Weights of a small GPT-style language model, trained from scratch on English Wikipedia.
Training: a variant of Muon for these matrices, 201M tokens, 12788 steps.
Each number is 200 + 40 x the weight over its row's rms, rounded and kept within 0 to 999. Layers, rows and columns count from 0. The size before them is the row's rms in percent of the matrix's.

# q: layer 14 attention query, 256x192, rms 0.0627, rows 49-63,112-127, columns 96-191
# k: layer 14 attention key, 128x192, rms 0.063, rows 48-63, columns 96-191
# v: layer 14 attention value, 128x192, rms 0.0608, rows 0-8, columns 96-191
# o: layer 14 attention output (transposed), 256x192, rms 0.052, rows 0-7,64-71, columns 96-191
q112,104,213,178,240,197,245,208,223,198,147,158,162,135,207,209,195,152,224,188,138,172,233,236,230,149,139,210,141,219,144,223,178,138,219,189,158,190,213,178,198,138,280,209,163,163,203,200,175,193,201,202,212,230,245,199,200,178,206,238,236,212,174,165,158,224,228,162,148,159,210,241,215,232,270,183,171,199,201,159,241,167,260,217,228,170,181,289,181,226,209,257,211,119,216,257,193,135
k48,106,132,167,218,158,216,215,216,273,189,208,175,225,241,125,230,208,180,176,152,145,234,251,238,240,176,237,146,167,217,157,205,136,208,186,193,130,172,178,156,216,194,187,187,217,170,125,189,145,198,247,145,177,172,194,236,291,224,182,212,136,140,177,177,211,196,246,159,140,229,173,307,221,253,211,250,202,269,124,235,261,169,204,134,251,221,236,191,193,180,233,182,203,173,207,242,231
q49,106,163,233,170,85,144,193,230,208,196,164,235,216,190,191,251,151,233,169,221,256,212,233,243,260,193,242,185,191,208,122,210,253,239,183,182,194,210,188,174,195,276,151,274,235,188,253,209,192,161,209,195,119,262,261,288,209,260,239,215,214,217,214,230,170,189,245,179,147,205,177,139,206,207,227,235,148,217,192,199,259,166,203,214,202,152,195,192,184,269,129,200,189,212,202,165,175
q113,097,217,172,284,174,164,203,260,187,155,168,266,244,266,208,249,132,203,137,280,182,182,169,223,264,161,185,196,133,202,223,165,220,208,191,304,276,253,211,184,240,216,207,200,275,237,186,279,213,148,248,195,211,204,225,209,213,216,261,220,175,195,186,202,214,153,255,191,177,143,151,213,191,101,143,195,228,256,243,246,133,153,219,211,212,210,182,210,175,185,203,147,176,186,230,221,211
k49,102,205,146,220,204,180,248,126,179,198,230,196,190,167,146,207,225,265,146,214,187,226,265,185,199,171,158,279,163,191,206,222,188,252,124,158,209,199,261,210,263,232,253,168,219,165,207,246,218,113,175,219,224,231,200,176,234,226,176,238,189,247,247,219,189,250,217,183,208,278,229,238,263,208,302,107,227,240,210,218,186,93,197,197,168,174,164,171,171,238,213,165,264,207,212,167,235
q50,110,115,274,165,202,218,243,268,217,113,215,163,158,181,101,208,197,196,221,215,193,190,143,170,244,178,226,246,248,270,189,213,199,203,145,222,184,220,150,192,254,185,193,200,244,172,191,269,271,162,150,256,190,228,78,187,151,237,248,168,192,236,212,198,128,268,190,167,144,129,188,191,153,214,211,271,220,273,189,167,261,176,205,171,226,191,244,204,217,210,176,195,153,167,273,311,163
q114,087,202,289,185,104,176,218,223,187,171,277,194,218,168,238,168,266,191,108,201,194,165,125,247,236,190,174,179,179,109,136,190,209,189,190,166,247,144,221,228,184,140,223,208,291,166,184,179,208,229,238,172,221,208,139,207,237,263,167,161,241,215,221,255,180,140,161,154,163,191,177,175,226,174,216,194,222,190,214,279,172,250,314,198,214,262,230,134,172,283,173,208,161,193,222,198,170
k50,122,148,243,182,221,188,167,183,220,211,216,206,214,261,215,277,248,207,183,207,185,164,241,228,256,227,232,191,269,232,192,153,165,209,228,132,193,188,196,218,215,244,199,227,174,239,148,255,274,181,205,204,265,240,224,267,207,134,167,118,183,175,209,173,158,237,218,206,162,240,187,170,162,213,202,227,177,206,170,208,266,175,263,240,172,169,313,124,228,158,208,130,202,217,169,235,192
q51,105,194,204,215,158,238,213,238,236,222,161,183,140,153,227,275,241,223,158,162,206,231,136,203,194,231,233,254,172,195,196,243,191,201,128,211,221,199,222,226,168,190,235,163,132,203,262,111,167,189,184,172,142,146,200,203,227,143,172,156,162,213,255,250,238,201,213,190,199,216,202,191,157,203,228,108,190,267,114,271,164,229,218,203,180,193,237,218,206,257,274,254,113,241,223,210,187
q115,108,158,196,237,206,251,197,211,253,139,200,188,168,208,214,184,183,150,168,180,195,153,211,248,184,240,200,161,207,184,192,239,206,165,279,167,200,171,129,221,223,171,256,155,195,248,224,220,231,108,191,237,143,165,216,173,183,260,249,161,196,254,140,225,265,212,204,206,221,184,209,175,129,276,151,272,131,234,137,138,205,228,215,193,219,159,177,231,180,227,204,189,200,219,69,249,96
k51,108,183,238,251,182,243,168,210,176,218,179,180,145,152,115,258,195,195,229,193,229,234,167,201,215,129,188,204,188,154,219,240,175,189,201,186,175,202,205,181,239,208,238,131,238,230,183,270,250,221,225,204,222,199,223,225,240,194,237,164,170,179,278,142,184,151,160,202,105,150,177,75,221,246,223,210,153,287,197,109,166,229,239,90,190,189,232,163,157,173,171,157,140,129,174,206,155
q52,103,183,146,220,188,149,193,161,199,197,194,150,182,124,147,189,201,152,204,180,156,126,235,249,201,263,211,224,265,200,162,231,166,185,93,153,152,256,164,199,254,264,277,180,145,144,149,164,194,230,115,123,259,192,211,208,198,252,188,298,218,201,270,140,225,281,210,219,239,202,169,192,218,243,154,240,212,271,178,236,214,250,136,219,131,135,182,232,205,167,207,200,290,157,283,180,158
q116,109,138,127,223,191,250,184,247,231,220,262,171,151,179,168,220,164,254,220,229,238,182,145,236,251,150,194,295,249,154,154,269,219,160,184,196,194,206,183,107,188,186,223,198,208,197,185,185,159,193,210,159,234,132,173,217,178,253,208,113,253,190,243,243,201,182,187,224,209,203,185,145,188,183,175,185,157,141,192,151,275,216,149,196,200,153,193,212,106,198,178,209,154,257,189,191,204
k52,115,263,183,195,178,175,196,152,171,303,226,257,169,206,183,187,183,217,205,172,221,185,199,273,251,218,169,218,180,204,182,204,270,220,129,149,207,209,153,222,164,214,245,187,221,179,182,207,205,187,228,145,145,203,192,289,122,225,201,164,252,185,207,182,254,162,214,220,101,184,256,196,151,164,187,153,242,176,243,262,210,217,130,211,183,257,151,248,165,186,183,217,241,177,202,157,299
q53,113,193,152,246,239,138,137,207,231,177,182,233,268,241,131,174,252,177,247,189,201,210,214,210,198,165,250,188,207,275,254,171,202,276,231,131,207,218,169,234,214,236,254,280,200,137,247,211,216,211,174,191,204,192,246,124,220,187,179,253,241,209,150,160,211,206,110,262,147,220,170,230,146,195,252,138,223,219,209,148,200,178,223,184,147,142,215,180,174,243,156,214,122,150,201,186,247
q117,102,260,247,170,249,201,222,149,285,195,204,181,204,175,303,134,260,139,193,223,163,221,204,272,103,209,174,224,146,177,231,214,212,206,232,187,247,235,109,222,213,200,197,199,135,227,183,172,167,170,140,179,166,204,195,199,204,155,219,163,263,167,224,174,251,281,252,178,216,241,207,248,245,232,193,206,159,204,228,255,217,221,197,198,211,176,218,187,195,211,273,249,210,178,155,260,191
k53,108,177,178,239,232,159,241,206,225,230,250,178,210,211,163,184,261,195,218,125,243,175,225,185,201,210,136,259,219,197,242,153,219,243,254,204,119,201,216,213,128,215,205,161,126,236,205,129,227,273,123,222,180,254,201,140,205,291,231,208,233,241,218,83,154,174,166,234,155,226,256,225,118,157,216,179,198,175,227,227,234,219,245,148,208,189,173,184,231,146,237,247,169,199,180,206,172
q54,108,239,289,175,120,171,209,232,202,251,225,137,160,163,201,155,228,192,283,275,190,228,180,200,216,229,170,167,233,186,228,110,146,239,220,188,199,234,199,218,138,172,265,203,176,146,215,175,155,164,238,121,163,245,156,260,225,232,235,187,203,271,196,197,170,175,186,299,276,204,201,206,146,229,177,253,206,132,223,300,160,184,261,225,240,193,251,189,225,189,248,178,217,201,210,237,76
q118,097,237,172,154,217,180,186,189,187,229,214,209,223,207,196,282,158,177,195,184,209,105,217,184,267,280,170,215,186,153,248,237,219,241,191,219,158,196,225,222,181,178,202,264,229,240,174,202,240,220,248,248,284,216,192,203,199,238,124,155,125,234,231,283,194,153,238,116,169,240,113,230,295,231,304,128,136,221,196,225,167,191,212,165,209,168,171,204,243,241,173,217,143,195,193,157,207
k54,101,248,250,218,225,261,194,271,127,257,173,163,231,232,184,157,254,195,237,151,108,222,253,189,198,193,180,191,204,172,165,246,252,195,125,209,158,268,153,183,179,236,210,220,196,214,142,257,145,148,154,136,199,162,207,111,139,182,187,270,232,230,158,168,176,177,237,251,156,210,198,237,138,162,167,235,168,254,185,104,171,232,190,174,220,227,214,212,222,171,180,232,229,259,156,156,200
q55,105,177,205,208,210,231,216,158,161,240,219,260,259,144,199,156,257,198,172,184,171,231,177,202,210,177,197,147,245,208,265,229,185,158,205,175,169,136,151,262,189,190,167,203,196,275,243,254,117,195,240,292,188,200,258,187,267,189,185,150,134,247,224,160,212,108,204,164,193,151,185,267,208,231,166,187,189,185,115,171,178,182,244,170,229,118,182,125,172,257,151,177,206,182,225,197,161
q119,119,206,238,170,164,180,174,201,244,233,136,195,169,169,198,166,250,214,155,182,270,125,124,231,238,150,187,232,208,148,130,253,184,215,223,258,144,129,154,253,273,221,144,243,229,257,185,178,186,211,159,162,133,181,173,248,213,269,236,199,168,226,281,191,211,208,182,174,188,233,179,141,178,257,237,253,206,233,214,166,248,263,207,157,184,150,196,147,178,158,260,248,234,192,207,211,136
k55,109,182,108,227,176,179,191,288,170,234,217,199,227,113,162,261,241,143,197,125,257,178,128,241,163,137,198,220,225,187,189,199,142,187,197,191,155,189,191,236,211,215,164,184,246,173,137,187,248,199,175,155,193,136,181,219,130,197,149,249,194,200,234,186,327,198,276,231,239,255,213,162,230,197,220,163,130,137,207,162,219,232,191,212,193,224,184,133,151,201,211,204,168,131,156,179,240
q56,106,226,179,122,218,158,213,229,155,286,194,203,166,166,239,251,155,171,178,154,250,224,126,179,171,132,239,186,236,239,238,226,145,331,135,145,207,204,260,233,239,236,241,244,231,248,194,237,261,183,288,186,224,246,250,179,213,252,175,166,174,225,137,237,162,154,258,155,189,226,243,170,164,221,212,217,224,268,196,231,219,199,257,156,148,258,162,103,168,163,245,163,151,187,184,195,177
q120,103,164,154,246,227,292,164,218,238,120,235,184,223,164,251,234,175,105,273,171,256,172,148,264,169,148,198,203,202,165,164,210,248,252,129,199,152,194,228,181,242,242,231,219,159,244,213,219,224,191,204,236,189,221,153,250,233,166,243,165,163,341,192,142,145,252,236,177,193,176,192,134,230,217,215,290,199,207,211,137,194,140,257,165,182,178,179,218,192,180,213,216,157,196,226,141,162
k56,102,261,163,182,140,239,195,203,270,227,191,186,177,183,243,180,269,143,226,217,171,160,164,252,180,192,199,179,185,176,225,188,228,196,162,173,252,155,179,121,206,112,203,149,293,184,132,247,254,202,169,220,170,227,166,186,169,239,218,197,175,233,188,159,210,244,118,222,173,191,226,239,192,220,292,238,199,170,215,230,192,169,213,168,236,143,128,286,184,211,221,192,202,188,130,221,218
q57,109,224,215,204,211,195,234,183,137,206,173,205,185,206,202,184,211,138,206,205,235,228,242,186,285,237,206,158,225,207,224,228,209,184,176,75,184,152,299,215,232,274,150,137,201,205,190,258,149,163,239,188,164,213,198,255,178,55,114,174,235,113,193,186,200,159,242,141,227,161,274,131,133,168,187,164,253,184,202,202,181,231,129,160,176,169,258,211,197,224,192,222,258,158,276,174,195
q121,107,281,178,297,255,181,243,223,155,216,157,176,178,290,216,226,245,250,255,194,168,276,231,194,233,276,226,165,186,228,205,142,174,271,207,198,201,253,216,194,259,213,147,162,201,122,215,195,110,223,181,273,255,261,234,181,167,196,187,160,224,181,244,195,222,183,215,143,186,175,269,236,254,155,200,156,184,156,245,212,168,181,168,181,216,183,198,177,201,167,162,159,227,234,184,203,178
k57,103,207,248,173,278,155,230,237,161,176,139,191,153,185,179,176,160,187,300,318,167,219,215,221,210,250,218,197,253,142,207,197,202,200,196,188,132,269,243,225,232,173,223,244,217,235,162,199,211,234,216,192,195,206,217,217,195,252,176,208,255,206,189,292,225,194,212,241,174,220,193,178,270,159,158,212,260,221,137,189,215,223,216,205,133,193,161,179,232,232,197,206,152,175,199,193,265
q58,112,195,219,250,182,134,226,177,149,234,176,181,247,225,225,196,172,245,125,169,189,225,206,177,276,183,137,198,210,234,258,221,186,193,211,192,215,153,273,191,296,173,141,296,256,157,162,184,159,154,172,239,225,238,212,178,209,206,162,194,208,206,214,176,190,200,259,162,206,206,154,227,266,142,193,215,154,195,105,168,230,188,166,167,232,164,137,158,160,292,206,258,115,239,160,209,226
q122,108,232,261,197,205,212,191,190,170,207,198,203,214,200,187,229,177,240,203,175,192,157,210,127,180,168,164,251,189,165,224,168,204,105,168,227,131,226,192,229,263,138,228,211,89,227,262,206,103,233,198,230,277,304,282,212,232,147,191,200,214,156,178,214,179,153,211,198,224,225,262,171,292,175,181,197,196,167,201,199,166,208,234,212,175,159,231,186,259,289,206,185,207,180,208,169,195
k58,108,269,129,263,189,184,234,174,220,150,203,228,144,214,227,201,182,275,252,183,140,145,270,183,258,247,181,215,237,167,185,148,222,189,206,188,204,163,188,191,213,232,190,166,229,234,239,152,238,231,155,152,263,187,211,222,217,223,146,170,202,104,201,244,185,208,226,215,198,182,229,223,150,237,182,150,231,157,250,288,167,199,230,184,162,220,223,195,242,231,205,192,215,200,305,139,198
q59,108,143,263,263,274,190,210,207,221,231,157,107,206,145,213,227,188,204,195,168,202,190,193,121,196,205,173,207,231,161,252,134,225,165,202,235,132,251,122,173,243,205,240,187,181,196,331,208,181,201,206,192,196,188,224,157,174,205,162,250,167,190,211,165,135,187,196,248,265,235,230,231,310,165,229,212,168,201,144,255,222,271,206,206,219,163,143,306,200,224,232,210,168,188,196,192,162
q123,107,241,249,196,208,204,185,157,160,261,167,183,205,166,205,165,222,182,173,207,239,245,243,232,131,165,202,275,191,208,257,182,153,153,182,239,191,254,223,193,265,209,296,243,271,218,189,181,227,204,176,251,225,255,164,194,165,186,178,206,225,189,103,235,142,188,189,229,178,74,244,253,166,129,165,318,131,154,214,188,140,237,226,152,154,174,274,229,248,221,175,226,214,119,221,201,200
k59,103,212,235,133,208,195,146,137,193,147,262,198,207,240,180,176,227,189,212,211,180,210,178,127,272,186,207,193,186,223,120,245,156,235,174,279,213,145,259,179,163,192,214,188,272,202,200,192,177,169,176,228,273,167,236,232,222,165,109,197,193,259,128,227,151,204,130,210,151,148,226,225,112,227,156,145,182,216,239,145,167,239,222,201,263,215,140,180,163,219,145,194,165,164,243,245,254
q60,109,223,174,171,217,143,165,173,195,198,211,148,225,156,225,154,191,186,147,143,195,204,181,213,141,205,202,193,195,244,191,203,239,214,161,152,272,242,168,184,108,207,216,141,189,166,202,165,178,167,187,119,248,234,233,169,209,175,159,288,243,215,142,165,232,254,221,244,238,215,194,208,206,275,256,176,145,250,243,237,256,181,180,208,257,189,122,146,126,136,215,192,220,211,160,196,199
q124,103,205,264,142,200,278,216,214,190,208,175,204,183,212,178,194,202,235,213,164,170,241,188,222,194,175,243,185,159,274,161,222,203,185,260,208,147,183,269,267,183,170,209,172,243,235,179,223,221,292,249,217,215,209,265,196,147,212,204,225,306,201,263,180,177,177,171,188,178,264,157,250,144,180,174,235,156,137,204,186,153,168,130,142,218,168,168,226,216,216,138,168,150,270,130,198,175
k60,115,187,148,201,187,240,165,207,282,194,236,160,205,110,169,150,235,244,174,162,226,182,208,184,195,117,160,171,238,175,197,181,203,257,263,156,250,165,196,247,251,197,176,214,230,264,162,214,135,256,195,214,237,170,222,272,214,218,201,167,172,245,207,185,209,208,237,195,138,208,233,209,147,252,187,265,108,202,151,175,202,186,233,220,193,269,249,128,184,157,209,162,178,147,187,216,149
q61,100,152,200,233,165,148,163,162,172,225,206,282,206,190,220,221,197,129,148,240,183,207,164,136,154,148,237,214,195,138,209,253,192,223,204,138,263,176,286,202,240,129,223,211,233,211,293,202,164,185,173,323,188,203,168,280,161,138,213,171,228,190,242,257,127,204,217,190,241,233,183,233,233,187,160,219,216,196,158,243,183,185,222,179,191,214,183,193,118,236,130,151,249,205,240,186,200
q125,099,167,178,210,210,208,213,221,216,172,247,206,191,206,173,240,219,161,190,240,216,204,176,248,207,163,111,211,188,255,151,321,155,247,243,221,227,223,222,192,185,161,316,219,334,232,168,201,276,151,239,222,191,264,198,307,211,182,211,271,251,215,199,197,223,238,248,195,177,262,213,174,163,182,240,175,194,181,205,241,196,120,173,252,185,179,251,235,143,210,174,166,179,254,182,224,249
k61,099,278,248,180,203,160,231,242,125,199,166,285,231,164,148,212,221,244,171,181,147,200,200,249,156,217,194,241,203,223,223,287,220,97,244,220,214,176,164,234,176,123,114,255,224,138,195,142,179,164,244,166,202,209,228,213,167,230,285,217,210,182,276,205,202,180,178,223,188,281,220,191,259,152,232,155,178,220,222,176,128,123,211,244,131,255,131,239,240,201,201,214,190,86,153,195,197
q62,094,207,160,220,211,195,259,198,257,170,208,207,150,218,208,263,159,194,145,158,224,212,178,164,114,230,186,209,185,202,203,165,272,266,252,161,254,179,186,219,205,153,237,132,186,141,241,203,107,209,188,154,172,213,199,229,262,197,144,129,275,213,343,115,178,145,229,228,147,210,225,189,161,172,255,179,187,166,210,196,270,112,224,206,125,228,248,263,207,231,151,274,245,256,265,248,185
q126,109,247,248,205,229,265,238,190,131,187,207,116,203,268,210,199,262,128,170,224,143,276,186,176,210,209,196,215,199,180,141,114,209,157,124,125,152,235,210,203,199,232,169,161,156,206,201,180,215,176,200,218,190,228,169,164,181,186,241,74,185,180,180,171,87,193,188,241,116,198,162,167,226,195,266,203,181,196,187,211,283,186,199,169,154,183,217,232,225,231,264,236,265,155,187,135,249
k62,101,205,241,182,117,159,277,240,190,231,187,196,171,192,219,229,269,212,273,233,142,215,248,137,243,275,205,204,247,234,237,202,216,189,143,204,221,171,224,130,212,222,219,231,133,152,209,172,155,206,169,205,220,177,252,79,183,179,128,145,178,119,193,159,135,253,163,186,153,227,215,142,238,204,239,217,300,213,247,175,229,208,181,201,186,231,156,148,163,243,166,199,192,164,239,153,187
q63,115,92,192,202,179,196,183,199,242,233,131,297,185,174,236,222,137,183,195,208,193,190,230,230,214,170,198,188,179,227,230,180,251,206,190,160,206,109,164,164,184,198,191,230,208,166,176,125,202,182,221,231,235,230,130,216,177,250,267,189,208,207,142,195,161,161,180,206,128,196,186,230,193,172,220,158,239,221,159,145,227,321,238,154,187,152,192,222,206,267,161,180,195,128,200,156,228
q127,099,158,232,256,177,284,233,213,169,132,267,190,147,184,200,168,217,211,197,234,139,133,153,191,192,199,176,164,118,225,243,249,192,172,202,182,221,234,170,141,204,215,189,200,193,161,199,178,223,189,132,234,202,180,126,185,164,164,195,256,189,263,249,236,162,139,213,196,214,190,271,223,216,213,281,241,226,210,178,150,247,158,156,196,142,227,209,268,170,239,150,193,180,162,226,209,213
k63,106,196,249,230,197,223,194,157,176,210,187,224,247,240,212,228,208,241,180,156,219,172,172,191,262,217,236,179,185,128,172,223,215,160,198,160,266,154,216,207,224,171,234,232,113,166,197,201,165,177,159,232,255,185,194,158,129,153,248,265,165,232,286,185,159,207,187,277,203,118,314,283,217,153,184,212,242,207,298,189,202,196,170,193,173,217,104,219,230,171,190,241,204,210,196,211,218
v0,099,148,239,238,179,168,235,177,216,247,173,200,172,235,171,125,158,191,242,236,205,213,222,270,228,192,242,179,274,222,147,206,176,228,198,256,228,235,138,232,176,148,185,182,182,242,259,228,232,216,217,221,150,131,221,198,175,163,182,181,176,265,209,203,278,128,224,200,148,145,194,162,171,247,257,129,128,192,248,207,224,217,226,186,260,173,202,177,121,244,148,198,213,149,242,66,174
o0,104,156,143,233,253,229,216,180,207,177,186,273,250,176,192,223,236,193,289,163,211,255,155,285,199,232,171,255,191,133,205,192,177,156,185,192,164,160,158,167,225,134,194,238,179,282,173,236,231,188,191,161,171,186,223,183,195,200,224,233,175,189,192,228,271,267,208,193,251,264,190,178,166,179,200,228,187,171,197,222,189,224,199,185,231,188,283,190,210,191,128,162,187,185,238,273,218
o64,089,214,241,188,160,255,129,149,204,241,236,218,118,140,204,273,247,192,156,215,133,214,263,166,212,165,281,220,268,202,187,238,207,178,176,189,218,189,272,221,218,187,211,161,191,144,157,207,208,220,200,227,210,175,216,202,212,233,120,198,172,170,219,189,151,230,240,200,218,140,189,264,281,204,141,255,157,248,166,183,214,167,188,191,180,207,163,163,253,151,241,197,207,246,210,226,215
v1,099,229,269,218,186,163,179,197,209,206,172,235,244,211,211,178,187,228,196,143,201,220,238,281,170,264,176,186,204,143,246,120,208,142,254,216,227,172,186,183,242,185,217,198,148,136,183,225,242,207,205,103,201,221,191,222,201,259,162,182,178,263,265,226,157,245,214,228,242,199,174,176,167,204,231,177,148,178,182,200,194,184,255,190,237,263,161,286,243,235,154,194,193,173,194,183,332
o1,095,205,243,208,247,234,261,224,221,180,222,241,229,216,187,125,217,252,170,198,231,182,245,197,184,214,170,180,200,259,227,161,144,162,102,154,190,247,204,210,150,150,152,295,103,157,226,257,211,183,169,205,248,216,203,178,255,153,202,197,230,278,181,201,193,246,186,257,219,167,117,202,199,156,206,226,149,175,201,205,187,233,191,228,224,232,221,213,144,207,229,173,118,203,203,209,229
o65,102,186,235,192,155,171,226,219,199,184,221,213,178,183,225,259,232,249,196,187,199,201,124,188,205,194,122,317,305,217,215,210,221,268,170,228,159,165,208,190,189,181,125,167,254,201,192,193,155,182,206,281,165,187,223,202,177,222,189,196,197,213,203,185,190,160,182,187,208,193,157,223,141,283,185,130,217,184,186,295,165,180,157,236,159,108,282,134,222,167,181,210,173,163,313,184,202
v2,095,185,192,209,167,168,181,255,177,190,308,173,214,271,180,299,158,205,215,256,178,229,139,212,203,194,227,157,183,245,182,152,176,227,170,159,159,170,246,206,271,136,157,170,153,168,206,178,131,210,203,235,232,124,202,177,190,198,213,218,261,275,231,207,206,199,253,124,223,222,142,208,154,203,186,197,200,139,188,208,231,184,116,231,183,205,240,234,215,265,279,239,214,191,221,247,269
o2,103,170,246,120,232,152,201,262,168,178,176,190,156,214,256,196,182,210,253,168,237,132,171,187,130,235,333,157,171,178,238,252,150,241,275,205,194,246,191,207,202,197,257,135,169,251,203,179,131,140,190,85,197,227,167,219,108,237,271,175,172,179,110,232,230,254,232,184,170,156,192,213,184,141,192,237,147,249,189,237,242,229,194,172,207,218,235,230,170,150,224,192,224,228,216,218,219
o66,096,209,206,260,189,243,246,132,204,201,165,268,231,165,223,103,187,248,90,176,230,227,258,311,181,189,149,271,282,127,157,253,193,155,193,210,194,134,219,142,186,200,180,190,245,147,194,210,215,230,150,236,268,229,237,224,274,179,223,211,176,219,235,178,190,172,249,261,205,196,227,115,157,223,221,231,197,242,183,197,221,221,181,250,194,200,221,100,135,239,142,191,231,233,198,232,198
v3,105,173,265,225,188,165,204,213,168,226,146,258,83,172,185,261,223,188,165,284,228,208,169,180,214,171,266,181,204,201,149,236,231,146,244,265,283,226,238,205,212,189,206,144,231,183,190,224,226,219,223,174,166,197,125,119,210,131,138,181,168,233,230,213,288,279,165,169,211,148,167,235,242,323,224,265,197,211,237,186,238,239,169,173,212,242,195,200,274,216,140,285,184,133,166,223,178
o3,095,193,145,196,237,126,220,178,178,191,158,192,172,138,222,181,220,168,199,211,123,221,208,218,163,186,143,123,153,199,208,122,146,191,201,168,186,152,238,212,163,216,192,208,203,162,215,199,198,264,180,194,197,181,227,300,197,203,236,216,219,199,237,198,160,222,237,183,152,190,131,216,180,175,189,219,273,264,182,202,225,193,113,232,245,131,251,206,305,211,282,188,177,228,212,167,152
o67,111,167,244,110,145,263,223,218,229,182,106,206,200,251,228,224,266,245,108,209,213,185,168,238,204,281,245,216,191,233,239,235,171,177,134,155,243,178,245,235,170,187,228,131,194,220,191,212,221,121,270,220,163,173,230,163,206,227,218,226,191,181,246,273,208,166,151,160,218,191,174,171,175,143,144,181,141,122,202,204,228,263,256,216,183,200,246,120,173,191,207,142,197,233,241,237,219
v4,099,174,233,159,206,186,142,296,164,192,263,160,259,230,250,151,146,231,222,231,203,187,251,207,210,243,271,202,209,184,208,242,151,184,217,182,229,223,183,302,227,170,284,145,188,214,159,120,261,71,239,230,183,233,257,194,153,222,242,260,215,176,191,179,180,232,167,229,221,246,216,208,152,219,284,250,154,213,164,232,245,213,171,148,218,173,222,166,165,218,201,268,240,136,181,192,183
o4,107,222,210,160,256,199,220,127,252,133,209,325,202,238,127,199,211,215,203,233,220,212,147,219,150,215,204,137,216,193,184,260,153,219,158,212,121,197,169,127,203,197,190,179,194,233,202,242,201,224,288,199,235,113,283,175,299,245,206,201,218,214,228,192,166,176,191,180,202,219,162,127,200,208,225,184,201,270,158,246,158,216,215,216,205,196,215,307,230,206,266,207,262,153,182,220,212
o68,086,234,177,218,150,195,191,209,214,141,121,188,221,201,233,207,255,190,187,196,262,217,234,251,173,208,180,102,200,174,286,118,240,238,183,155,215,255,207,262,122,254,149,280,219,189,120,187,145,198,211,150,139,169,123,173,209,144,248,173,122,203,187,133,153,122,209,246,236,234,193,238,161,224,157,177,231,179,244,152,240,192,263,166,228,192,222,220,202,193,229,199,148,208,240,202,214
v5,105,274,173,229,176,231,162,286,221,236,190,187,290,161,188,199,231,233,172,209,200,183,177,137,265,225,211,215,176,233,211,193,214,151,184,211,173,195,182,186,215,169,227,142,137,153,197,167,215,189,228,204,70,201,148,227,311,224,259,205,139,180,266,156,190,213,203,140,199,130,186,203,216,175,309,144,244,186,187,205,198,155,168,166,215,175,165,208,170,275,205,175,268,129,138,153,208
o5,103,226,188,166,232,223,188,180,253,168,234,209,164,256,149,193,280,177,210,201,176,247,233,228,198,200,249,196,181,168,229,155,238,187,206,222,197,212,265,187,263,208,260,142,240,207,211,223,222,253,282,173,267,167,192,150,161,162,149,248,241,211,154,158,149,229,233,177,213,207,117,269,111,166,196,225,181,169,221,203,236,203,218,179,143,195,128,220,208,175,236,250,207,189,242,166,209
o69,102,188,176,215,175,155,257,231,225,154,175,233,186,208,191,169,210,125,210,165,224,214,178,220,161,151,184,218,257,224,143,189,141,197,217,194,257,226,139,210,219,217,165,118,234,148,116,169,146,200,127,244,260,217,235,193,198,210,163,169,225,154,167,292,174,93,149,222,196,263,240,216,183,206,161,211,142,226,138,234,211,186,153,181,162,220,273,212,227,175,224,160,206,282,164,213,259
v6,101,180,165,219,213,197,270,119,118,217,202,138,211,181,221,182,151,166,215,196,161,143,335,257,265,229,206,188,221,195,225,125,172,218,189,193,264,146,200,179,191,202,143,161,151,278,212,116,168,155,141,202,206,220,206,238,233,211,224,238,278,204,248,137,189,234,178,219,217,189,203,195,139,228,121,250,230,210,208,178,184,183,186,271,218,198,289,137,196,179,215,166,200,219,209,222,173
o6,103,193,194,272,200,224,173,173,204,181,227,240,199,194,181,207,156,228,294,207,286,188,140,216,156,278,135,255,153,142,218,235,190,229,169,265,268,158,202,167,209,141,194,205,179,153,227,223,225,161,153,225,207,244,133,235,189,217,224,134,201,191,138,175,202,137,169,184,204,176,193,177,196,206,195,108,242,184,207,251,191,242,281,197,134,214,177,178,163,212,212,198,205,188,173,162,240
o70,091,252,242,230,218,221,143,251,198,158,214,193,215,178,205,128,202,220,166,235,234,206,156,218,188,191,252,212,195,172,154,210,197,236,238,248,228,145,261,229,213,276,200,215,231,193,161,226,197,232,230,152,164,276,262,150,176,173,197,138,180,158,146,223,178,132,237,154,171,176,215,249,190,202,263,255,190,171,177,218,212,248,258,199,240,252,132,198,189,227,171,207,161,179,219,243,154
v7,103,237,189,155,194,203,155,223,226,207,244,134,119,202,158,218,207,187,119,178,189,243,226,182,196,183,200,149,238,154,201,149,182,223,196,177,156,194,217,162,111,188,201,176,190,148,231,209,208,139,218,265,210,155,191,159,198,262,185,184,254,187,215,292,240,196,284,211,153,189,208,224,206,230,247,151,225,204,230,177,168,243,213,138,193,252,248,190,290,193,195,264,215,138,194,200,265
o7,108,181,229,188,179,123,205,234,248,202,213,187,168,282,157,237,190,144,216,280,227,209,231,176,151,181,189,258,226,198,264,220,212,259,250,238,217,189,158,172,270,155,314,223,230,229,140,215,224,216,143,196,140,247,230,161,160,227,224,229,208,180,173,180,196,179,278,240,188,226,189,160,207,270,186,242,205,184,256,252,245,220,213,207,167,213,157,200,169,231,196,223,175,170,187,224,244
o71,097,133,216,209,176,216,187,150,177,215,220,217,262,236,166,169,224,250,238,240,165,183,181,151,190,262,188,212,169,262,144,180,213,121,178,201,286,179,187,201,169,243,139,183,260,266,240,103,205,254,196,236,225,167,159,258,208,167,184,204,184,163,252,226,198,255,132,259,179,185,211,212,131,176,247,226,170,132,240,106,188,148,177,184,202,176,189,168,222,176,234,210,221,255,197,236,103
v8,101,132,111,185,241,276,264,260,225,192,183,272,267,211,216,190,155,217,179,247,199,239,215,229,184,195,272,172,265,212,182,200,211,258,225,176,212,190,208,233,188,202,222,151,241,200,186,170,248,151,171,172,220,181,163,243,244,187,212,117,265,188,195,191,151,207,250,168,231,231,180,236,199,266,119,160,238,175,188,233,201,163,199,204,188,208,189,180,187,270,224,190,136,182,183,202,271